config.yaml
n_layer: 11
head_dim: 64
qk_norm: true
attn_scale: 0.155
init_std_down: 0.0184
optimizer: "muon_variant"
schedule: "wsd"
final_lr_fraction: 0.0
seq_len: 512
doc_mask: true
Each number is 500 + 40 x the weight over its row's rms, rounded and kept within 0 to 999. Layers, rows and columns count from 0. Numbers have three digits each. The size before them is the row's rms in percent of the matrix's.

# up: layer 6 MLP up, 512x128, rms 0.29, rows 313-359, columns 64-127
# down: layer 6 MLP down (transposed), 512x128, rms 0.0709, rows 313-358, columns 64-127
up313 103:434516523523481551563509517535487460515557471533526535481516472461535488490570448455538461538632494513477535546519502437441519422435466556512462522455535496536522466484448568481559514465522491
down313 103:625514476457507437455577478557483496490452479450515458454525497528508408474478557559434555481491546458538493466501515523437509523535534428495499498468574513451465485474475516485437556472408518
up314 097:486501502516479558497478546427507510465561531482465519472451567415537535519535504410533509518516532528482387498493530542521579512396435486526478436537543519453492545506493555535471485489498452
down314 096:429512468541490501460547514557557517475441521516453440489575473458522580571520509500529524484471395543499540447499445418470466448522487520420570549468432478553435532524447511516476488463509431
up315 103:574452526558485522482502445557516500534547415497523541467570556447490518517473492544490557485496502466469447505466461543570443478471432541546428508438486527443511465594513481534535477443481411
down315 101:527491510453518513513488487497532509467567470424537528505517518550508530542544447479404439514588384476459466510555501525502496461527497557622473510496431541539541448551538528542517515466505474
up316 098:527450545496521496527561516515496522507532471466592511477576477440467504510496421459550513592500468417432475564543534491484400495492455476506509551484452497493501584519435490443459494454525439
down316 110:478503462471456599445497503444468426460451516537431589543423476535445478537505551511447556450496585555525430464453483508546563477523505475515494429462497426549507482463517457432515536522515495
up317 101:565545495551576475445471478532513486443548559536519482564487564518482458482505542500467493521483401500448568518476535556522546610502531490484507549542516543530467512526530586524478440461458417
down317 101:547525447550444515507577484491466437476455444575493509465532508432436506486485534450484535538553498511566492493486462510504449437483396505523505528476509497429514489550566497443484537477521471
up318 095:450439531490504507455469532499529495478519466463496550449490523531515559492452538522510447531459556517464478445488551463525466496521519516492499528503523539483532498426505499528507536508489478
down318 098:511536565433542520519481568492541486504612536508505553563464484452482509476468470516447495541487462492505390560485496550533493467410537498509538490485524455503538480556449579484485521532471518
up319 089:478468520515547564543561440527449527554424489511506561493480563483586495566517542413473435496447496529485541459453465525438493557494397440474552500500523466550460518466438461476512412529508499
down319 095:437479515413429550487453522525508456461547435461498509472418488524515480485525488598444457535520496552499563501572520563517447501474496508494487523462526489518510507564542526469502515551514549
up320 097:567438519488537521498456543490519449474530490502604473485465581527497504459512464440509537509585469442491455515463498493489507415490504460472524497602506524561490504491454545416522543501484470
down320 098:538519522462571497490501529485494495507434470448421466496460494442493477482541528533496545540503489503510571490501510502509561490555492498480508494402470488485476517510494423531546429540566434
up321 097:502469543487558526450530536442491509535546474481481532471480541453507484452524514476487483477588445503441496418502503455474527556486472448473473577537556446491484559465488523456515469522505546
down321 093:504477513501595476547433472534598532511495496517557536584448472507558522406526465531520442463454588507541495536546528548535470416507479530542518443446549488469522433481525541504511544500467451
up322 093:500497546479491532490476500469486500559538584436475531485418532411449524453501508499525505489566570505528468550437493476495501552487562489463507494583470480507449546483459453483501405484430517
down322 101:497439462452528500505453532486588452568440548510603442461531516524419514486587454501490504600488481482469595512458420487503472441529480610497494431505470530423508540545453473449539454486497499
up323 095:482455427484507417489460543479430455437531476430515454499533536507521542524542533546535520493537501532529582417482556524479465494483467461439594480551522501531561507499541491580507556466495510
down323 097:482554495496508516494551452429530470528534508487517556456533496518491506490524459512514483519519534535420491578512499463530494537504407528572385514470533507410528512514512499413501480516542462
up324 093:511540469512507497617475512470448421533488459489512506547555493555518509489573455583524496504525496591464495528467527512511487472493432380612526520523494513498521527513423549482552449491549499
down324 098:441487443529430519498450410531477461493544441521534513489463518444492553471490474481563497495528564460544472453567495485457465510449540467466555455524479509506569509531410496572515504516459497
up325 108:546489507475487510495471468547501534431527516506472482564528460510433464478543462473524472493502477544500559498445487540497513441480426486531477570588471467555517556528533457564497500528540531
down325 105:472499527461558500457488456415553520460477538520525447429461495467443526532461523578479455453566560513496495495521530524520565504551488552495483427504470551596429486469512539519559517517585423
up326 094:546455491531408582435458436492493474499555473465527569493491445509458458559488514566615470552525538529525527497451541558487461557503472514493544494467490570497465545433410503573555483468563497
down326 105:501553492508526456544421565459520534556527575573453455528442487458549483522496478508472528457472505571510567470460497631493502566579452509485466446520461535560528520514526514502576509468502550
up327 101:471546514527451467510521538489556520507470541523539437526469443447540488556435555462479507439534478583491509504451439506506521509506527495550537418478547486463545476543526450596531443558499532
down327 094:514486473430481470463545449490505487513545539474442524587439479535566533475501526479515517455540472608539427483548457480448474514428509528513526450524546479549472512443555466491612507496477604
up328 094:507452411525487504452550445489487527462553473456525441422521460498478553505460486525519508572480496464522499526463511442445477491478496487466494462502562526487543506511483485540577597511538532
down328 100:510526543496499519555459541500551526527438465460448490543526559457484478479520445483522506438490528527462458577426493586554443497601491537501567526523500440409565486463534512479388516518473531
up329 100:491551478422486482499557538470525521509512527512521557486481586520474467519496494496508462528508439565497464457450489559463566443538482479417429475494502491474510500536456557546490424502600487
down329 096:521503571541486508513486491521582476527502461583504522567505463464505532478503547532408556508574496523507503504480535473420471426497448440538509485502437526418544596445484528473482500521472561
up330 097:515588442477438544504571560497552487477536524554498542535445460460463485502432442440486479531514537505450487519467519496431519568484525452526581469498533508547522463491465490532462468546521495
down330 096:552471483475509470492519470456540485511438516489509520524433454440403542522543495531483504502550489531562380502569557552582448476508547517557405460555535460486472524556472525505547493503508506
up331 088:427466557476481501480573536501504507540496461516540475497552561465554480489464536492503535530526456466498488529577439484492515481463534545527442469422463496506540493434537571529544543564443465
down331 092:550509495439518512522467475507502427479509534543420491466500460577500570477504513554495560534450572497475530510449469574531526465526514532477435499546547510536442479520450500437526470581533584
up332 108:447527499543444508585480476428524535448475506460521396498450479517564501517464471463522483534464453543517480545505474544597505510505483523471500510536428469508513505502466515506445519515443512
down332 109:549545491493473575529511553484450507399508520531530530505498558451567500547497493553521526526493458578494554534460456507536459439484542443451527507446478492509514549475501458550441474536565503
up333 099:438455479470410470508497410510460437495460469462591465535486515498527490497503592511447437568559522486537485478535505520513520406511396488512496455475517441461458508484495541499456585496499474
down333 099:529459529456483455502470565450479572493475539493401466424547506497532530513458474461545515471460518480459586552474460488560524578431493534474520586537531526520531499534458527472522544558520493
up334 093:516486437550491466470481468563517485537567453543485522440501489500466544455474487535550497521440492516441492546514561552539488469492517559509449517495514597580575461531537478521560544461498433
down334 100:458485485453537486548518567375478517579430518433491557439418520487493486511482531486432507478500538557516470493431600421504526494449516506527548427450470527561486477492490528515491439443494463
up335 101:518500543528510564493510508464528453433528443468479478522532561482497452530494488442490504564497480468491547542507486455450514491554523520516509473477459427444496596585475453428422531582517450
down335 101:472474499491523534513489503493536482478548555544519507439525417440498531474432514433509518468464544557498555500504499525497507469445528517543402574520482449545457474442505549582500524550486501
up336 104:435498501471471512487458467518547522488469544459538456504490513525518537528509554519464529452467465495440592455400481519538495536464416474476470494541498435437513528541537543480534486494541463
down336 104:518552556493406474500451512488511479472506502509449525545470522558526503452419514491495468454407519409544487452529498516504502472621527479473505526547483466452473465469502462532450570545468511
up337 101:517488516486484488421522511503446467522571494498508466484529493528549520542515536468437575441490458557490521496550505495597525514463521474560547566489515497394558556488450485562427542488505608
down337 108:445483500465539536496438508530555542491470574532498560489469472494509423520462455550548461511518523502512518449541474456428519539493474464486475590489423468558488494514505500444479529559510493
up338 096:459461490596454483477470528388475490512505541569451526579500492445464496534540477453520460510550454483533506484567552543542492520485492517574558552519522508511495464499536446434466496449497474
down338 094:542417499483539439534549503474479443436437499502540509439460531490482532510498587525476579474501494563512520533489488481520470537534534484452587518566535472522507480526473482503501487514557506
up339 098:521551512479562512511461517383498469562530470554442458531559522513433526481490454503508495527568517419533530455416532472518586461465503491489533544510461502499475473489500525493417456471527517
down339 095:510455491435480510497496488535513517477509536553552529444494556426451492407510528519506466531543519494515483500539542533521469396518527567496513514530454494412480438498447462434431493534483357
up340 089:499477526515497431507468478509480525467438547497481551497469532512499502457511525474512502536521511441514563521600517440570535458516575440470533511538528554426492518482528462451574574500500536
down340 101:513557518454432561476547556428478520578550508513547427461501483479564498524472551470430526459486600488435507489498528509565437410453440559535524498464454503502487422498539517473505480514448512
up341 095:538532493437458489526526413504457486539507442509451477512575471545411501480563495519494463523543490497476444513488516501464583556440474496550535458502512506439551515470509488511508498498479480
down341 097:449481528434467566473568427477492494532521453488491511457535444519500465555568500519525424529429439503455464418470585469476502557422500460559464545485453492513472464512499441543448536513527535
up342 102:481477427452462496447539487463518513505494485508523446463503523450575458553515526524439453452477465548481541594543479496493492562482540537482537485522499482499498490503452583581467535488453517
down342 099:517493557429558524427491469480503454494493430506502497475457479487543475499493479565509508561497577482511489505520452532476469498530466443486523533517468529589518468475395499448401489553520529
up343 102:494522453556448441474497538476587503530532518527541533449524547532516519497561468493485479507483446418456505515475536470484514475534501475569491577506469485451484512453568537530531516572479484
down343 099:457492460474485533514411543478524566470493534474540515552551420438479497435518433457537457453437520544477477505547418506485537489547566454504522538557494423432505509518431532453564500504418459
up344 099:448451532498471480528450525534444553540453501406513527529396514506468519507500560536442492458513477491595516592444486556559514544488515511518448413475480506506471543501514460497482598540532450
down344 092:498481399558520467490463458584474511470520442460515468545476530505483448502465534508480449466527507472534552498535497536532426494524515497485486505603548511482482528546484557536442453554522550
up345 095:487481491514482536433531435495523553557412476534451472435519454465478415454527506487484450502493575536502458503563447552564388447550465471557480575538438420476500517468489573479490480573515523
down345 097:553533510554496503463520491488484533430516502519566473484566479450507570526550426475442569528468467563519539510420525419488476506506492463491468498459456515535516448426495557419459576427500538
up346 097:486514469545526494515569471515599572538417487544498473439440557533490524550502484543482513540585485482455443409495484545500494517547465480484464462474530441472551432551478525470475473475486512
down346 103:464501572493489566474482495453522502453506473535555509539499416479561463469510435462471499504544489489480501529445465521505507467564440548548507537475504563575447523441461510457503488511502494
up347 094:472494545505492526502563506456522528543563556575587617532513533410516452475508528496511470529471461412503520543533472504542474461508463506448508495485605486547522560496522531482534478508465445
down347 093:511569572410564569541503552498457458518502517452430513525407539522439514480510594514424454444502558543538476477513574546494460511544477464587505446476503504493473453469491525434516450539471548
up348 099:502471426478489473444508508483394519536573509546515499487556521537523510569541539408500492522515485456483509459442487477514563539554487473479591498519513460556571506439452489546431504528562528
down348 107:494490504453444487508507471471524531474439464479488504495530467476482491432612456481451523499469418529506484512459477462505488428529488476531483497547437572529433476526441442522587535520476464
up349 094:508473444493573570476488494421536521486518523560502503499499486469460541518530423502511516515518479472472468548558507399528557518534537535501455524413541478523417544500437473458470431492491535
down349 099:514485565493500494538460543518502564544499488484548524471459468536552530557476372479478510540480505569509525418452504533557417515554509559565483459455413518503531527480499549476484566493530520
up350 103:515534498472469493378488474507541511527466498535564505522439513540516482486459483549523523520561527510534509576567525486499486530459590520523446497509472512485541465467503495502434481482506497
down350 103:463384485524502492450592507538491437536473491504540506533478451480453513502541527518460482453562531475466504449547543516418525454516517510528520471482535457525481473565433512501535566446495506
up351 097:457545499502582515482481543455436548576488514543472529524446562428445452545481455527391484487475498503506479441498486513485489480533522489588516533541522501482505494522543432475521561532522525
down351 099:568481469494545439473558530476528557432464459445576471565510424512577517496562467448476513512523497510526460519539451457486527483591498441551541498571511448492490463548426458450473471508502476
up352 097:571494407469472504482471471473482451507549487492507491518398550496572519565556449537483437608528536567560449542486497477450516572503509533515536501473543472546528528528550509449508525549549487
down352 094:496545520473532494500455508494549451466474485465508502547486446513507506472526525439489429481487585484546550509532468451476518555474465478549467456478504488507556547529431611570588520499470493
up353 102:513459555466498442510455468555416436564491543474432589515532492541464442504465533561503429440488458506523438472463444541547549502511528546485534430563422506484476507498489447534490451496499558
down353 102:522461548485494535501508533524505581541564491479556485493525476447500507508490535438425466526510430552497436481458472453517549499404496549544499470524479546531480552477436569457499519450529472
up354 103:457519454420437444575483514591490490587534532506532476515579486434522548545486479460559450466501529400529419514531464449474534495499412475517549453534489514497455545541392524536557512512482472
down354 102:523505531488460567522459561479504500483544497584539461527526500515519521524484555509477523528409519510487477478502551548510527540438522551504492486503467488528451565446440531440519506492429582
up355 096:492548473591484473503535492442513439497513545538549524520518600468521444489449520475537502553493514417482522555458476484378482496430501478545530485542491551575490578497478457534555514569487469
down355 095:590458529476443492500562488549527512532463529505510483563524565539430517544469411506469478529510472490533530494483467527518499626519441558579473423442586504544533538548512429524542470471469489
up356 098:527516494577508493442525488481467494545587491481507496493456510508503447512588504534574550381454474506501451555484547454461496464617523455457508526504534493521518501546463520544562490525530552
down356 103:519503480466479532506571547463516525469465559481575535537557485526479545516554472477546535545573499489530483510498428520532478544426473524480524492454455504495550480479525512465524578503491412
up357 096:456510513488555509511438538541532469504494525425439429514513544475479458574450519522550523450477493501566497518565509538462505538479472510524537457541492456511517549528483509529492520511535548
down357 099:509465552480600514532541522449558499554473468559570483548437453553488540487488484536544480457508413502456515548527473456477473471494458494578494512457448427439521523514544520482557568480558524
up358 094:517359565500480500566494523491474553527541551518508470475484456439506466488484458531479538441560534530517458433436519535463483543463474483565495555502489494456551490481477461520409505536437507
down358 099:561556469558567474498537455510497438511501475538472437510487403447498508453450535499544503555553487437454534521457570475498515521454482532504470508465485480475520496473494566572580467426491486
up359 101:524536491463518497508558500489467489498491503481521523519451459551438527554598490446479529520477458526474504513427431451493551496577482472472445451536526538490458495501561524419521505539528456